Weights of a small GPT-style language model, trained from scratch on English Wikipedia.
Size: 18 layers, width 96, 2 heads of 32, 2.17M parameters.
Architecture: RMSNorm before each block, no biases in attention or MLP, untied embeddings.
Training: a variant of SOAP for these matrices, 4607 steps.
Each number is 128 + 32 x the weight over its row's rms, rounded and kept within 0 to 255. Layers, rows and columns count from 0. The size above them is the row's rms in percent of the matrix's.

# layer 14 attention query, 64x96, rms 0.0934, rows 0-63, columns 64-95
size [123  99  91  97 102  89 108 108 117 132 112 107 110  96 106 108 111  95 107  96 101  97  97 110 105 101 105 103 108 119 103 101  77  65  70  87 102  82 102 104 102  99  87  99 111  96  95 102  76  70  73  81  99 115 107  96  92 103 101  87  98 105  99 104]
[[136 143 151 136 136 141 110 171 137 195  91 154 153 121  95 125 126 146 141 102 158  61 136 120 132 124 108 133 141 158 123 148]
 [131 149 143 187 101  74 199 131 118 193 140 149 176 159 132 111 114 118 178 138 136 107 150 138 191 141 153 130 186 118 176 121]
 [144  41 153 168 128 143 107 148 127 151 168 175 175  69 169 114 138 187 153 139 134 119 101 104 161 136 103 170 166 155 146 143]
 [ 78 140 102 161 153 106 124 139 175  97 136 110 152 138 151 117 143 146 104 162 138 197 124 137 101 112 215  95 153 139 154 155]
 [188 162 160 124 129 126 113 103 149 144  75 112  81 129  88 102 125 163 112 113 148 102 149  91  74 147 133 134  99 115  28  93]
 [123  78 153 146 180 146 150 127 142 158 156 143 142 137 121 126 201 167 128 154  79 102 111 140  42  97 148 155 128  94 156 118]
 [171  62 127 150  95 182 139 138 133 148  93 120 105 163 125 150 143 100 117 121 165 129 105 175  50 103 129 167 140 115 142  98]
 [124 129  98 157 137 127  78 134 191  58 176 152  89 161  47 205 123 134 161 106 147 143 128  87 129 110 124 130 105 142 146 104]
 [111 140  65 107 151 116  91 140 124 117  97  88 194 117 107 195 172 173 128 119 134 128 216  97 149 121 116 148 127 127 158 155]
 [ 92 117  58 151 142 110 174 142 126 145  92 126 161 103 148  98 163 145 143 116  76 193 100  94 199 144 173 106 169 150 154 168]
 [117 125 125 209 120 178 125 104 125 126 140  99  87  99 152 137 153 196 143 118  69 143 178  99 131 119 161  84 203 118 112 175]
 [193 162 108 122 138 126 163 123  88 137 166 153 109 179 132 146 125 169 142 121 145 185 112  72  98 128 172 165 150 114 119 127]
 [ 63 172 142  72 106 118 146 137 101 142 124 125 129 140 123 140 152 151 129 170  62 170 114 154 117 155 116 101 108  78 109 152]
 [103  90 134  83 204 175 135 120 126 137 143 140 136 151 150 106 159  95 166 161 143 134  80 105 157 115 154  73  54  90 143 129]
 [148 128 140  90  85 170 141 130 139 151 106 183 125  97 128  94 144 147 118 168 118  73 102 199 135 128 113 140 105 119  50 132]
 [146 116 175  85 161 140 143 116 103 155 109 163 119 152  84 116 102 140 139 168 134 107 162  86 156 135 151 134  81 121 106 116]
 [ 33 154 131 168 133 138 109 116 147  95 132 125 124  82 182 130 153 118 123 100  78 165 152 147 126 134 196 156 107 141 121 124]
 [ 93 147  75  97 113 110 111  91 134 143 111 162 144 138 157 112 163 182 109 108  58 140 196 115 108 170 114 123 192 109 141 172]
 [137 150 103 152 111 143 137 107 165 168 115 114 131 118  65 112 129 152 145 102  85 140 124 107  96 133 116  89 116  93  93 200]
 [146 115 153 170  92 182 145 113 108  98 114 104  85 145 148 180 131 152 125 127 139 127 117 137 167 120  63 161  90 154 107  91]
 [158  65 140 126 150 106 112 145 184 113 138  98 122 120 160  73 145  91 122 116 127 143 137 109 166 117 203 123 185  95 139 129]
 [131 121 151 175 177 160  98 140 151 139 182 147 126 136 167 117 157 148 176 117 116 135 152 130 157 165 120  94 138  92 122  94]
 [145 195 124  76 200 115 177 166 192 141 159  74 159 130  83  94 112 104 129 115 154 114 173 147 171  96 113  55 132 103 101 127]
 [134 128 126 145  82 155 104 134 192 153 112 125 153 112 128 108 127 147 122 119 123 149 115 125  94 123 112 173 140 167 121 129]
 [157  73 137 124 144 150 121 104 132 168 122 126 123 178 190 161 148 107 100  88 157  81 161 136 117  74 170 109 149 161  76 159]
 [113 132  63 150 131 111 149  76 143 172 119 130 161 146 138  65 124 123 166 114  57 137  94  98 164 137 164  79 144 113 148 124]
 [125 142  97 162  93 186 168 163 109 130 173  74 139  90 143 100 111 120  97 144 123 117 131 136 188 173 132 168 183 111 112 168]
 [ 83 125 158  92 148  84 124  55 119 114 127  97 140  69 166 142 123 126  93 102 146 117 157 106  90 136 156 118  95 142 104  31]
 [ 82 126 150  86 124 146  77 123 122 146 177 112  51 130 155 173 114 108 164 155 165 152 117  95  59 102  86 142 120 176 138  91]
 [156 121 151  65 127 126 133 110 106 133 117 109 108 140 125 145  91  95 149 128 146 138 159 181  95 179 137 109 163 117 118  99]
 [206 136 100 116 123 173 106 145  71 115 109 125 134 229 143 105  70 112  83 138  76 166 157 135 136 143  99 117 129 132 112 141]
 [106 147 147  92 106 146 107 125 162 123  84 134 117  97 134 116 144 146 130 158  81 212 155 136 150  86 156 152 107 192 134 193]
 [129 165 154 161 130  75  95 174 131 128 176 124 171 175 118  83 162  94  81 125 178 169 126 124  93  67  90  85 150 120 168 107]
 [181 121 142 116 139 132 143  94 184 105 139 107 112  90 128 148 103 179 198 180  95 141 109 189 136 143 101 131 112 153 114  92]
 [159 159  74 168 136 127 141  90 183 135 108  74 154 121 139 144  96 169 177 174 116  94 133 167 148 136 112 156 142 100 139 124]
 [131 170 182  69 149 128 110 154 106 110 194 143 111 163 143 168 151 115  70 111 130 137 174 100  92 122  98 115  95 109 132 139]
 [215 148 165  72 152 112  98 117  83 151 157 159 133 126 157 159 165 115 103 115  96 112 163 101 113 184 135 137 130 191 123 120]
 [110 120 153  98 176 114 158 122 143 104 124 100 111  85 153  47 148 137 154 122 143 106 136 104 129 167 116  41 179 147  81  75]
 [151 100 122 168 157 105 105 129 159 162 134  66 157 142 125 125 110 126 157 166 160 136 109 173 170 142  97  99 169 127 180  50]
 [104  84 161 122 189  75 103 141 139 119  90  71  93 101  92  78 140 119 131 107  93 160  61  74 158  91 112  79 136 115 131  94]
 [ 53 129 209 137 136  91 107 158 142 121 110  81 109 125 127  99 148 109 128 106 161 164  88 138 157 151 108  49 155 111 118  70]
 [115  95 123 133 120 126 103 135 140 146 162 144 148 100 196  95 127 127  86 183 119  64 165 178  90  85 146 139 142 171 153 136]
 [ 87  68  96 105 186 116 176  69 146 160 139 145 131 165 139  91 120 100 148 108 168 116 144  59 177 126 179  84  88 127 136  88]
 [114 126 191 120 128 116 172 132  94 142  76 113 161  49 146 104 146 129 137 122 160 116  76 117 197 122 110 136 171 137 104 141]
 [160 148 104  85 107 123  81 119 145 172 114 109 171 103  92 144 132 132 129 138  53 119 115 118 146 177 170  75 144 181  98  82]
 [139 142  92  89 141 124 135 159 116  89  97 124 141 127 144 170 138  83 140 116 181  94 191 121 145 123 110 126 138 119 100 180]
 [142 114 130  58 133  89  56 150  75 158 146 179 141 148 176 156 131 147 135 145 144 162 113  76 120 137 112 141  74 105 128 129]
 [145 101 115 123 153 122 147 150 165 116 172 139  86 209 111  81 102 202  77 125 133  98  54 126 103  85 121  96 160  76 184  65]
 [116 154 171 180 124  91 121 120 209 102 162 114 156 177 144  79 109 128 124 115 151 122 138 108 125 151 169  76 144 137 109 116]
 [131 115 148 106 146 113 121 123  51 102 101 179  80 169  86 101 141 159 109  98 119 140 151  92  90  71 120 176 151 133 106 159]
 [170 115 111 137 105 114 138  98  38 134 112 189 116 142 108 121 164 119 139 127 100 140  92 162 111 141 199 180 116 142 134 161]
 [ 69  90 107 140 137 129 140 123 216 102  96 101 137 163 118 109 132 156 128 136 173 113 165  93 136 155  20  94 130 105 125 120]
 [ 55 125 140 136 127 190 116 136 154  98  99 148  98 178 121 117 123 131  87 107 144 168 133 115  87  92  59 115 154 125 136 154]
 [167 128 108 111 150  78  62 129 140 184 136  97 133 102 169 115 137 138 152 140  92 137 130 106 189 139 164 111 163 146 166  94]
 [182 163  86 118 163 180 181  88 133 128 126 116 137 167 136 117 117 152 142 151  83 129 167 157 109 102 145 148 196 156 131 116]
 [125 157 109 152  93 112 110 139 123 122 136 113 136  73 177 125 131  67 125 176  44 115 115 118 132  92 177 114 148 135 145 140]
 [126 161  93  80 147 143 118 122 135 181  83 100 156 115 123 151 118 176 171 161 101 152  93 135 135  92 171  74 144 162 112  82]
 [198 120 115 148 178 150 122 132 104 165 169 153 168 119 142 132 145 165 147 149 154 166 151  92  92 156 151 190 123  87 153 179]
 [130 106 122 162 121 135  81 123 172 101 115 126 139  89 130  80 177 139 147 119 129 121 168 123 142 143 172 111  87 131  85 144]
 [186 128 159  51 142  66 182 120 108 148 122 150 106 115 163 139 123 120 127 178 176 153 142  63 131 144 117  98 172 126 150 115]
 [147 118 155 152  69 119  82 109 175 129 126 116 138 100 149  95 142 143 151 153 165 132  73 107 137 123 122 115 127 108  77  72]
 [165 166 110 145 107  97 144 117 109 142 130 181 126 153 151 112  99 152 150 123 140  85 188 150 102 109 140 142  81  86 167 124]
 [145 164 136 173  94 147 127 171  81 104 174 144 112 210 127 186 144 101  82  97  97 201 186 114 143 124 146 128 106 155 113 153]
 [114 161 140 139 112 183 218  97 143 132 180 143 132 120 158 141 131  64 117 114 118 150 196 200 129 119 124 134 125 148 155 115]]
# layer 14 attention key, 64x96, rms 0.094, rows 0-63, columns 64-95
size [ 94  94 114  85 104  98  98 111 118 124 102 104 114 106 107  99  78  89 100 104 111  97 108  92 125 146 107 109 105 109 109 105  76  65  64  93  80  99 119 122 110  98  99  89 105  96  88  98  71  68  67  66 113  92  77  87 127 104  97  96  89 102  98  97]
[[136 115 164 133  96 158 112 125  99  94 109 180 115 134 154 160 110 142  68 124 111  58 124 141 100 134  66 168  91 107 130 173]
 [171 128 165 130 149 163 160 147  96 138 112 158 115 116 164 158 143 121 133 156  96  76 154 103 147  88 121 196 174  97  91 182]
 [162 163 145 180 148  92 106 154  96 103  72 139 177 123 158 150 142 158  93 153 115 155 126 151  53  95 105  96 125  99 197 113]
 [132 144 159  97 150 147 170 114 101 120 159 114 164  88 127 118 132 132 162 144 176 172  80  85 138  99 150 124 167 119 103 105]
 [ 91  54 169 146 141 126 127 115 152 121 133 130 175 109 160 150 114 156  89 177 137 143 148 141 135 200 126 119 179 123 139 164]
 [152  80  93 120 136 120 157  78  24 115 124 120 151 151 171 133 185  84 158 127 199 116 106  71  75 192 140  84 162 157 100 182]
 [124 162 205 137 143 159 153  90 124  83 101 158 175 149 137  69 119 150 140  95 116 150 117 120  79 122 101 128 116 153  63 113]
 [ 88 184 176 181 113 113 104 111 105 158 114 128 124 119 108 124  80 118  83  89  58 120 117 143 139 142 132 153 154 116 167 125]
 [141 102 112 128 120 163 114 170 116 116 110 120 120 102  51  80 101 113 128 131 121 140  28 152 111 168 105 134 132 104  87  57]
 [118 178 154 104 165 101 145 134  75 158 137 128 179  97 109 137 171 170 160 158 127 170 170  75 128 149 170 151  48 169 116 144]
 [156 108 120 168  89 122 136 127 138  90 220 127 156 157 161 176 121 118 135 136 128 103 165 165 115 103 127 150 126 117 135 133]
 [174 129 144 108 108 151  90 118 126 136  87 118 129 105 187 159 133  98 127 177  70 131 107 129  94 184  64 113  57 157  79 133]
 [101 103  68  79 133 113 166 133  92 123 127 166 108 168 114 147  97 110  92  84 102  88 159 144 103 125 128  91 143 135 217  84]
 [177 102 170 138 102 166 120 136 115 108  80 148 138 163 137 165  94 129 112 105 145 168 117 118  92 127 119  97 135 105 130 131]
 [148 168 139 121 113  78 145 132 137 177 123 126 112 155 138 186 132 155 146 142 143 155 133 101 148 171 171 133  90 180  75 178]
 [183 131 151 138 170 108 117 143  85 113 189  77 103 115 163  86 124 130 164  77 102  75 124 169 167 162 114 119 183 156 165 114]
 [117 132 120  95  94 151 121 134  48 120 133 156 182 125  93 141 131 105 145 109 167 133  82  91 135 159 153 143  66 147 118  99]
 [165 149 107 111 136  97 150 103 122 155 140  91 115 136 125 143 140 117 186  77 149 154 142 117 109 149 178 101  29  79 121  95]
 [ 59 149  91  86 122 118 172 135 132 180 197 176 165  95 157 160 159 192 171 212 126 121 118 114 125 113 130 117 158 168 166 109]
 [ 83  76  98  67 151 158 108 128 152 113 118 144 125 133 147 143 136 144 100 140 115  95 178 185  81 174 112 129 142 103 163 153]
 [ 97 190 108 110 196 148 139 145 144 163  96 132 170 170 169 119 160 104 154 128 117 126 110 144 158 118 123 165 140 107 134 102]
 [ 95  77  68 154 148 128 154 129 174  99 102  96 125 103 161 111 111 131 183  93 139 183 124 134 145 137 146 109 226 125 108 173]
 [144  96 102 140 123 100 117 151  91 162 140  88 128  62 113  58 176 153 138 170  86 182  71 109 149 171 172 156 153 144 133 121]
 [ 98 154 117 163 108 125 128 199  95 104 148 136 186  97 103 170  96 125 147 145 104 111 119 158  71 144 100 100 103 137 154  69]
 [105 101 155 122 117 101 114 152 161  90 143 111  63 187 152 126 109  98 135 133 188 118 139 154 153 110 113 143  88 119 170 113]
 [146  90 135 147  66 166  88 106 158  65  84 154 114 156 132 123 101 125  76 106 141  58 128 179  98 134  77 121 161 114 116 171]
 [123 120 108 131 125 150 116 145 162  91 109 171 107 109 169 146  71 106  99 137  89 101 120 170  71 146 134  84 111 170 125 128]
 [164  89 167 112  81 166  86 153  79 167 159 144  90 198 113 100 131 133 116 112 165  94 140  95 173 101 124 143 114 108 114 145]
 [190 115 117  79 136 182 122 146  99 120  96 125 169 146  62 112 133 132 165 113  92 164 113 193 102 175 145 158 158  97 179 170]
 [146 168 137 150 126  90  90 114 112 105 139 153  94 178 102  79 130 103 112 122 123 104  88 120 124 102  65 167 167 140 130 148]
 [ 93 179  92 116 153  74 139 159 130 106 136 110 171 138 101 129 112 168 146 148 164 117 110 160 137 119 162 187 104 155 112 128]
 [152 146 171 136 152 167 207 164 128  94 135 124 115 127 120 181  98  92  94 124 146 149  99 150  93 138 107 219 133  93 156 110]
 [155  75 126 128 167 128 150  95 161 100  81 131 123  71 213 103 181 152 181 126  97 109 110 188 105 150 145 180 152 112  63 128]
 [132 125 136 167  84 170 161 146 145 148 118 134  51 117 162 125 149  97 114 165 138 122 148 125 121 129 143  96  92 100 177 125]
 [113 152 164 148 107 129 176 154 203 134 159  88  89 120  79 179 127  63 138 138 132 113 180  68 162 169 139 104 118  89 127 122]
 [ 79 103 133  82 108 149 107  70 153 162 137 109 189 149 132 125 132 113 108  82 142 179 104 113 115  99 133 168 147 164 134  70]
 [145 169 141 133 107 115 147  94 128 107 115 163 136 151 105 116 135 150 158  99 162 141 134 117  89 159 143  98  93  94 121 123]
 [151 150 131 168 105 171  70 190 176  98  99 131 139 110  73 113 122 147 137 159 130  82 149 134 146 218 114 110 146 115 157 182]
 [155 136 189 146 144 164 112 140 127 111  99 113 140 135 145 149 112 173 188 140 110 128 106 120 205 172 136  95 129  79 161 201]
 [ 87 144 162 144 106 129 172 148 147  98 121  98 124  91 111 146 151 110 168 210 116  59 137 121 153 156 135 112 164  95 102 149]
 [ 92 131 177 146 130 160 121 186 133  97  79 122  89 112  97  72 161 153 180 151 153 134 103 125 167 142 129 107 128  57 138 148]
 [112 183 116 157 123 172 213 148  99 135 163 144 146 148  86 123 121 132 129 143 109 154 172 127 151 172 138 154 120 108 125 141]
 [154  57  98 137  58 159 124 181 122  76  92 126 127 130 111 138  90  97 128 142 132 111  87  85 108 139  98  47 131 133 163 173]
 [148 130 158 162 170 135 113 139 158  94 218 174 115 115  49 112 107  97 114 124 103 117 154 109 163 194  87 116 109  92 202 161]
 [208  92  91 143  96 167 136 102 105 135  95 182  97  92 151 140  79 107 115 129 188  69 139 156 129 186 149 128 131 131 199 131]
 [139 130  75  94 143  90  94 145 150 124 130 163 120 184 106 157  89 137  94 142 120 177 105  79 128 122 123 165 107  99 125 111]
 [112 106 136 148 115  88 169 119  78 103 122 131  73 203 119  99 149  65  43  90 168  90 123 120 116 167 103 142 160 123  85 170]
 [116 202 180 123 152 193  94 148 134 145 149 150 143 178 203 133 116 113 171 141 136 153 117 139 180 127 133 126 124 124 122 110]
 [126  95 118  82 196 136 140 137 143 146 105 111 122 181 105  81  97 161 109 155 131  91 109 138  88  99 119 133 151 230 129 195]
 [150 119 158 210 122 115 117 159 173 127 157  96 142 115 187 162 175 116 131 154  61  81 153  83 139 109 164 142 152  75  54 136]
 [103 198 102 109 135 143 140 141 127 107 144  95 117 117 146 176 139 148 127 173 134  82 138  59 135 146 134 132 125  54  24 154]
 [112  87 141  94 131 123 143 142 152 120 103 132 130 146 100  82 101  97 143  98 180 153 119 133 117 139 133  99 154 162 176 125]
 [ 92 126 108 101 129 124 135 121 134 132 186 141 149 194  86 105 122  84 125  36 151 205 100 104 102 174 133 115 122 193 133  95]
 [169 149 145 135 102 141 151 166 121 117 148 129  96 114 105 133 140 111 158 211  80 108 122 176 134  88 145 189 115 108  85 117]
 [148 159  97 112 156 154  97 168 169  88 185 104 128  75 176 126 120 108 139 204  93 146 139 118 165 142 148  80 143 165 136 153]
 [149  92 186 123 124 174 100 117 176 122 151 168 136 196  67 173 143 114 141  91 150 135 175 136 141 146 146 168 141 125 105 132]
 [118 154 164 175 112 157 157 168 135 137  90  98 134 119  95 115 144 195 183 181 155  93 142 125  96 165 159 149 107 113 167 108]
 [155 141 132  88 201 148 162 113  60 155 129 108 127 107 162 101 145 106 133 141  77 140 135  98 170 144 127 117 146 167  25 157]
 [ 88 141  93 102  78 161 132 105  87 166 185 165 156 161 155 155  84 150 124 124 184 124 124 157 184 131 113  88 153 132 115 122]
 [ 94 104  84 117 102 136 102 139 180 107 106 130 148 182 169  68  92 129 102  88  93 128 114 165 122 119 136 177  59 153  99 162]
 [173 120 135 114  85 178 167  95 112  89 102  95 110  97 122 113  71 147 116 141  63  95 123 106 111  64  95 131 167 112 124 149]
 [140 125  88  99 123 125  74 177 134 132 224 101  93 179 145 143  74 108 120 103 142 192 146 128 135 123 111 175 135 139 102 114]
 [113 154  54 135 160  57 105 118 120 140 124 111  91  37  78 147 147 115 202 135 155 167 106  96 151 140 138 116 114 130 146 195]
 [148 108 126 134 177 138 102 132  92 156 136 107 152 140 168 127 137 114 165 168 105 129 123 123 152 132 113 105 140 171 180 145]]
# layer 14 attention value, 64x96, rms 0.105, rows 0-35, columns 64-95
size [111 103 103  95  94  99  95 131 115 100 115 108  97 108 128  95  97 118 127  99 118  98  87 115  91 102 115  93  99 109  97  97 105  98  81  90]
[[176 149 135 116 126 145 128 112 121 144  99 160 105  87 182 145  85 136 133 129 131 120 161  72 121 140 116  97  82  78 133 131]
 [124 122 158  67 114  97 148  85 118 165 128 150 166 131 108 150  81 118 138  98  96 102 109 173 141 124 122  57 109 171  40 134]
 [155 127 142  96 136 106 133 157 130 137 147 157 142 158 134 208  93 113 109 134 110 208 130 178 138 126 158 133  85 173 111 147]
 [118 148 122 100 153 146 156 188 147 113 150 103 104 117 100 101 116 111 112 144 170 164 184  91 118 114 110 133 135 104 121  81]
 [112  91  72  67  99 158  95 131  93 116 142  61 118 154  90 140 115 150 169 136 157 130 104 113 124 143  87  70 105 132 150 102]
 [147 142 155 139 143 150 172 148 115 136 109 109 134 186 117 103  60 140 139 131 119 172 206 106 169 119 109 124 157 140 147 112]
 [ 91 119  59 173  83 106 119 105 165 150 151  96  65 164  85 143 124 143 143  79 140 112 112 117  85 110 176 113 152 170 187  76]
 [128 139 145 153 129 139 179 115  48 142  96 121 155 147  84 147 130  93 116 140 115 142 183  86 107 144  81  60 125 103 153 152]
 [ 72  36 183 131  43 103 149  77  70  98  82 120 111 160 116  99 118 131 112 133 135 181 103 122 135 144 128 108 119 154 182 101]
 [ 71  98 137 111 123 121  93 152  98 190 104 116 159 115 143 161 112  78 120 182 129 108 137 170 187 153 157 126 175 131 135 161]
 [111 129 101 116 144 169 122 112 123  98 166 112 143 173 108 121 197 135 133 120 130 149 111 123 130  99 137  43  93 152 113  76]
 [189 108 117 192 128 102 181 131 112  95 206 154 122 121 192 101 166 119 113 121 165 153  78 146 154  96 136  96 147  68 136 106]
 [110 165 137 119  91 167 186 143  74 152 143 173 136  79 103 101 134 115 126  99 159 129 131 162 115 131 133 136 122 176 118 133]
 [120 104 150 101 138 122 114 214 180 137 138 142 155 116  96 133  70 101 128 129 163 155  82  93 156 129 170 153  92 146 128 191]
 [164 132 182 140 135 136 128 226 133 149  97 140 172 128 150  71 102 122  89 132 120 155 115  96  69 189 136 138  87 150 138 210]
 [124 179 157 128 157 101 104 117 131 136  95 142 104 144  93 151 160 152 103 111  80 128 124 102 170 128 147 143 105 127 164 141]
 [129  95 183 166 132 109 165 122 141 100 106 152 130  19 152 183 135 193 148 102 168 123 194 129 140 158 129 140 154 160 170 133]
 [ 62 104 113 115  66 109 115  82 177 144 126  95 185 100 142 203 102  82 141 129 134 120 127  94  98 110 126 111 128 135 139 151]
 [159 112 203 178 154  90  74 138 159  80 132 128 126 111 134  44 109 122 108 137  63 170 121 148 172 105 131 208 148 141  56 177]
 [130 128 101  85  50 184  62 140  99  68  92 107  52 115 109 115 141 140 142  96  86 128 129 101  89 111 109  94 133 134 162 181]
 [141  52 150 185 100  82 126 157 160 138 177 148  83  98  97  81 103 137 126 159 124 141 138 155 153  97 157 183 159 161 142 126]
 [108 153 131 198  98 171 144 130 162 137 169 173  73 139 128  99 181 157 186 127 113 145 105 155 155  86 102 128  89  61 105  86]
 [159 147 153 193 186 121 179  80 110 162 110 185  96 102 153 109 166 109 111 103 133 125 155  92  92  87 106 125 197  96  58  93]
 [163 155 152 164 127 136 116 130 108 157 130 111 101 148 192 142 125  91 161 107  81  98 114 137 126 186 117 151 174  87 169 153]
 [156 159 155 186 111 137 144 116 124 133 101  97 185  85 200  96 100 119 115 122 158 166 172 164  88 113 195 129 133 147 120 235]
 [167 100 114 176 109 134 130 189 134 151  26  98 111 117 128 149 109  82 127 115 121 157 153 110 146 151 173 181 129 139 178 170]
 [123 153 127 113  89 147 141 102  96 134 192 117 102 129 184 167 112 154 130 127  94  90 155 109 135 139 121 147 131 173 139 167]
 [138 141 156 190 174  84 128 206 163 116 122 163 153  74 123 178 129 116 146 143 129 155  74 122 163 161  71 117 133 141 166 146]
 [163 132 103 173 120 144 132 101  75 104 159 101 134 154 162 179 140  95 144 122 111  59 147 123 173  64 131 127 167 172 161 143]
 [176 164 152  34 128  88 146 187 110 151 115  75  94 153 160 143 131 116 121 151 178 101 133 111 148 131 156 127  80 191  82 172]
 [137 109 133 149 146 195 168 186  91 146 136 139 143  80 166 192  47 153 154 138 104 194 121 156 162 170 126 118 146 115 117  78]
 [127 136 191 149 154 149 160 138 136 110 115 132 161  97 111 129  87 169 142 108 104 120 159 136 163 113 110 144 170  42 101 127]
 [ 99  88 160 115 140 155 141  65 144 169  90 146 147 122 137 175 160 147 142 100 150 131 117  94 118 146 164 167 126 109 159 141]
 [108 127 108 121 137 118 168 135 144 162 160 144 199  86 152 156 123 196 160 115  77 183  85 128 190 191 120 150 168  85 136 114]
 [120 112 150 119 120 101  94 171  94 126  93 116 159 155 107 214  94 160 128 148  99  89 126  72 139 149 126 130  92 122 103 142]
 [116 152  89  90  51 152 134  89 121 124 138  90 120 107 125 109 126 117 119 130 169 118 129 181 138  34 118 130  89 165 124 142]]
# layer 14 attention output (transposed), 64x96, rms 0.201, rows 0-35, columns 64-95
size [106 100 104  90  98 104  96 109 110  92 103 104  95 107 112  93  98 110 123 107 107  96  90 110  89  94 103  92  99 102 100  95 105 110  85  94]
[[135 137 139 140 155 129 135 139  94 110 127  89 141  97 112 145  95 149 127  93 118 185 120  63 194  87 128 140  99 112 159 151]
 [ 94 149 148 118 125  87 145  78 107  98 116 200  77 110 135 183 148  83 135 136 109 149 119 143 127 149 154 129 139 164 107 132]
 [123 132 171 118 145 130 146 126  99  83 168 223 126 166 145 200 136 143 102 100 112 171 127 127 157  97  92 143 139 121 118  89]
 [172 146 165 195 126  74 140 122 115 120 141 138 154 144  74 117 117 108 147 202 129 191 104 111  98 103 109  76 143 130  75 120]
 [144 120 172 102 119 125  78 139 172 111 133 173 115  76 105 127 105 128  83  87 156 135 100 117 135 134  84  81 102 126 179  99]
 [163 114  65 156  50 119 115 127 124 138  74 169 136 170 102 117 123  99 142 138 134 156 138 114 161 187  98 159 118 145 124 139]
 [143  96 218 157 100 111 138 134 138 143 127  73 133  93 117 124 138 137  84  90 117 113  61 101 134 172 135  95 111 128 119 135]
 [182 162 163  66 108 172 133 107 140  69 137  46 106 195 170 122  88  85  91 158 185 216 184 149 170 173 114 157 121 107 141 129]
 [120 136 179  82 148 138 136 108 205 113 117 139 114 164 184  61 162 124 143 124 152 177  99 101  91 152 173 114 191 122 152 100]
 [163  65 161  67  78  80  99 171 147 117 117 151 163 152 151 134 129  67  88 116 131 108 115 102 203 101 124 103 160 171 127 115]
 [132 132 113 108 113 156 132 170 189 122  91 134 142 116  92  93  88 113  89 124 125 159 175 210 172 130 112  95  91 108 121 146]
 [173 145  46 133 153  98  95 160 163 142 118 144  98 194  76 120 107 147 150  75 130 165 122 126 103 110 144 157 137 153 100  92]
 [216 153  95  93 136 134 143 112 143  87 118 130 148 115 163  70 113 106 116 153 141 168  82 167 103 104 119 232 150 175 145 107]
 [173 174 140 106 137 130 106  91  69 139 151 151 168 152  75 134 124 104 173 150  94 150 129 126 101 104 153 164 130 142 168 156]
 [184  94 163 141 197 153  87  94  63 102 175 122  84 147 150 104 178 141 163 185  90 140 122 123  68 118 149 163  94 113 105 135]
 [152  80 151 154 118 123 139 116 166 116 138 129 111 162 134  92 106 149 112  97 136  50 185 107 105 112 125 126 133 162 172 148]
 [195 131 167 116 156 142 121 135 110 120 145 109 105 126 146 113 198 126 174 130 158 161 117  46 141 147 116 149 122 125 116 101]
 [173 105 140 127 158 111 122  85  73 101 207 105 182 178 157 130  89 106 135 102 130  97 157  98 159 122 125 111  78 105 147 140]
 [117 137 116 134 125 118 212 128 124 139 117 185 196 137 171 111 212 126 135 117 100  79  99  83 115  43 147 110 140 151 133 151]
 [119 168 127 151 137  68 134 149 107  83 110 130 119  58  99  80 111 136  73 127 107 166 119 162 158 146 173 105 145 134 107 156]
 [159  87 126 137 120  91 154 194 155 121 111 193 107 141 133 162 197 137 166 142 156 156  69 151 157 127 186 142 149 169 189 144]
 [ 69 171  64 188 154 130 120 158 147  98 122 102 148 126 116  38 114 143 101 129 102 120  99  86 137  85 164 152 145  97 127 120]
 [161 138 157 131 150  86 171 125 149 165 107  43 124  68 114 153 129 138 128 161 163 212 177  90 122 113  89 155 158 143  83 114]
 [133 154 105 187  99 112  99  97 136 137 172 121 193 105 122 117 150 107 161 106 118 199 123 157 127 136 134  96 122 150 138 100]
 [168 151 160 108 129  99 134 115 151 110 147 119 103 161 180 125 100 154  58 129 104 138 145 117 172 135 147 150  48 132 126 177]
 [101  89 148 188 113 114 112 128 112 112 141 127 140  96 153 177  52 118 135 114 158 186 142 152 139 141 139 109 171 126 161 128]
 [ 72  93 104 114 109 142 107 138  99 115  59  86 104 149 130 135 120 179 134 147 124 154 150 202 143 152 104 134 111  87 155  90]
 [ 87 151  99 131 131 120 121 182  45 104 138 124 150 165 167 139  98 111 175 134 120 115 174 148 132 154  95  95 131 157 200 109]
 [127  36 104 134 112  90  97 139 141 129 160  70 112 145 163 131 153 124 134  69 135 195 177 167 132 178 111  57 132 123 119 134]
 [122  61 126 101 151 134 114 150 114 123  86  88 122 106  76 136 130 118  96 161 161  73 154 134 159 151  72 140 118  76  73 128]
 [171  85  95 144 144 146 131 120  77  99 192 129 107 141 142 137  78 185 101 135  70  97 186 149 158 150  88 139 198 111 127 102]
 [151  98  79 153 104 114 137 117  88 105 191  76 132 152 119 125 180 141 121 173  92 193 156  92 138 104 146 158 104  96 135  93]
 [105 113 176 115 139 175 107  90 177 166 118 114 126 103 138 147 221 147 113 101  80 137  98 146  96 162 155 152 123  98  78 150]
 [ 56  69 122  52 111 115 132 149 144 191  94 127 182  87 101 145 162 105 147  79 171  91 108  89 170 160 159  79  87 140  76 149]
 [122 159 120  97 176 162 129 116 190 162 100 150 146 118 149 122 192 135 116  78  90 137 125  89 102  75 164 150  97 206 136 187]
 [ 94 145 136 187  80 131 171 145 133 163  59  91 150 155 130 108 146 148 142 164 108 161 102 146  97  85 160 159 183 119 154 104]]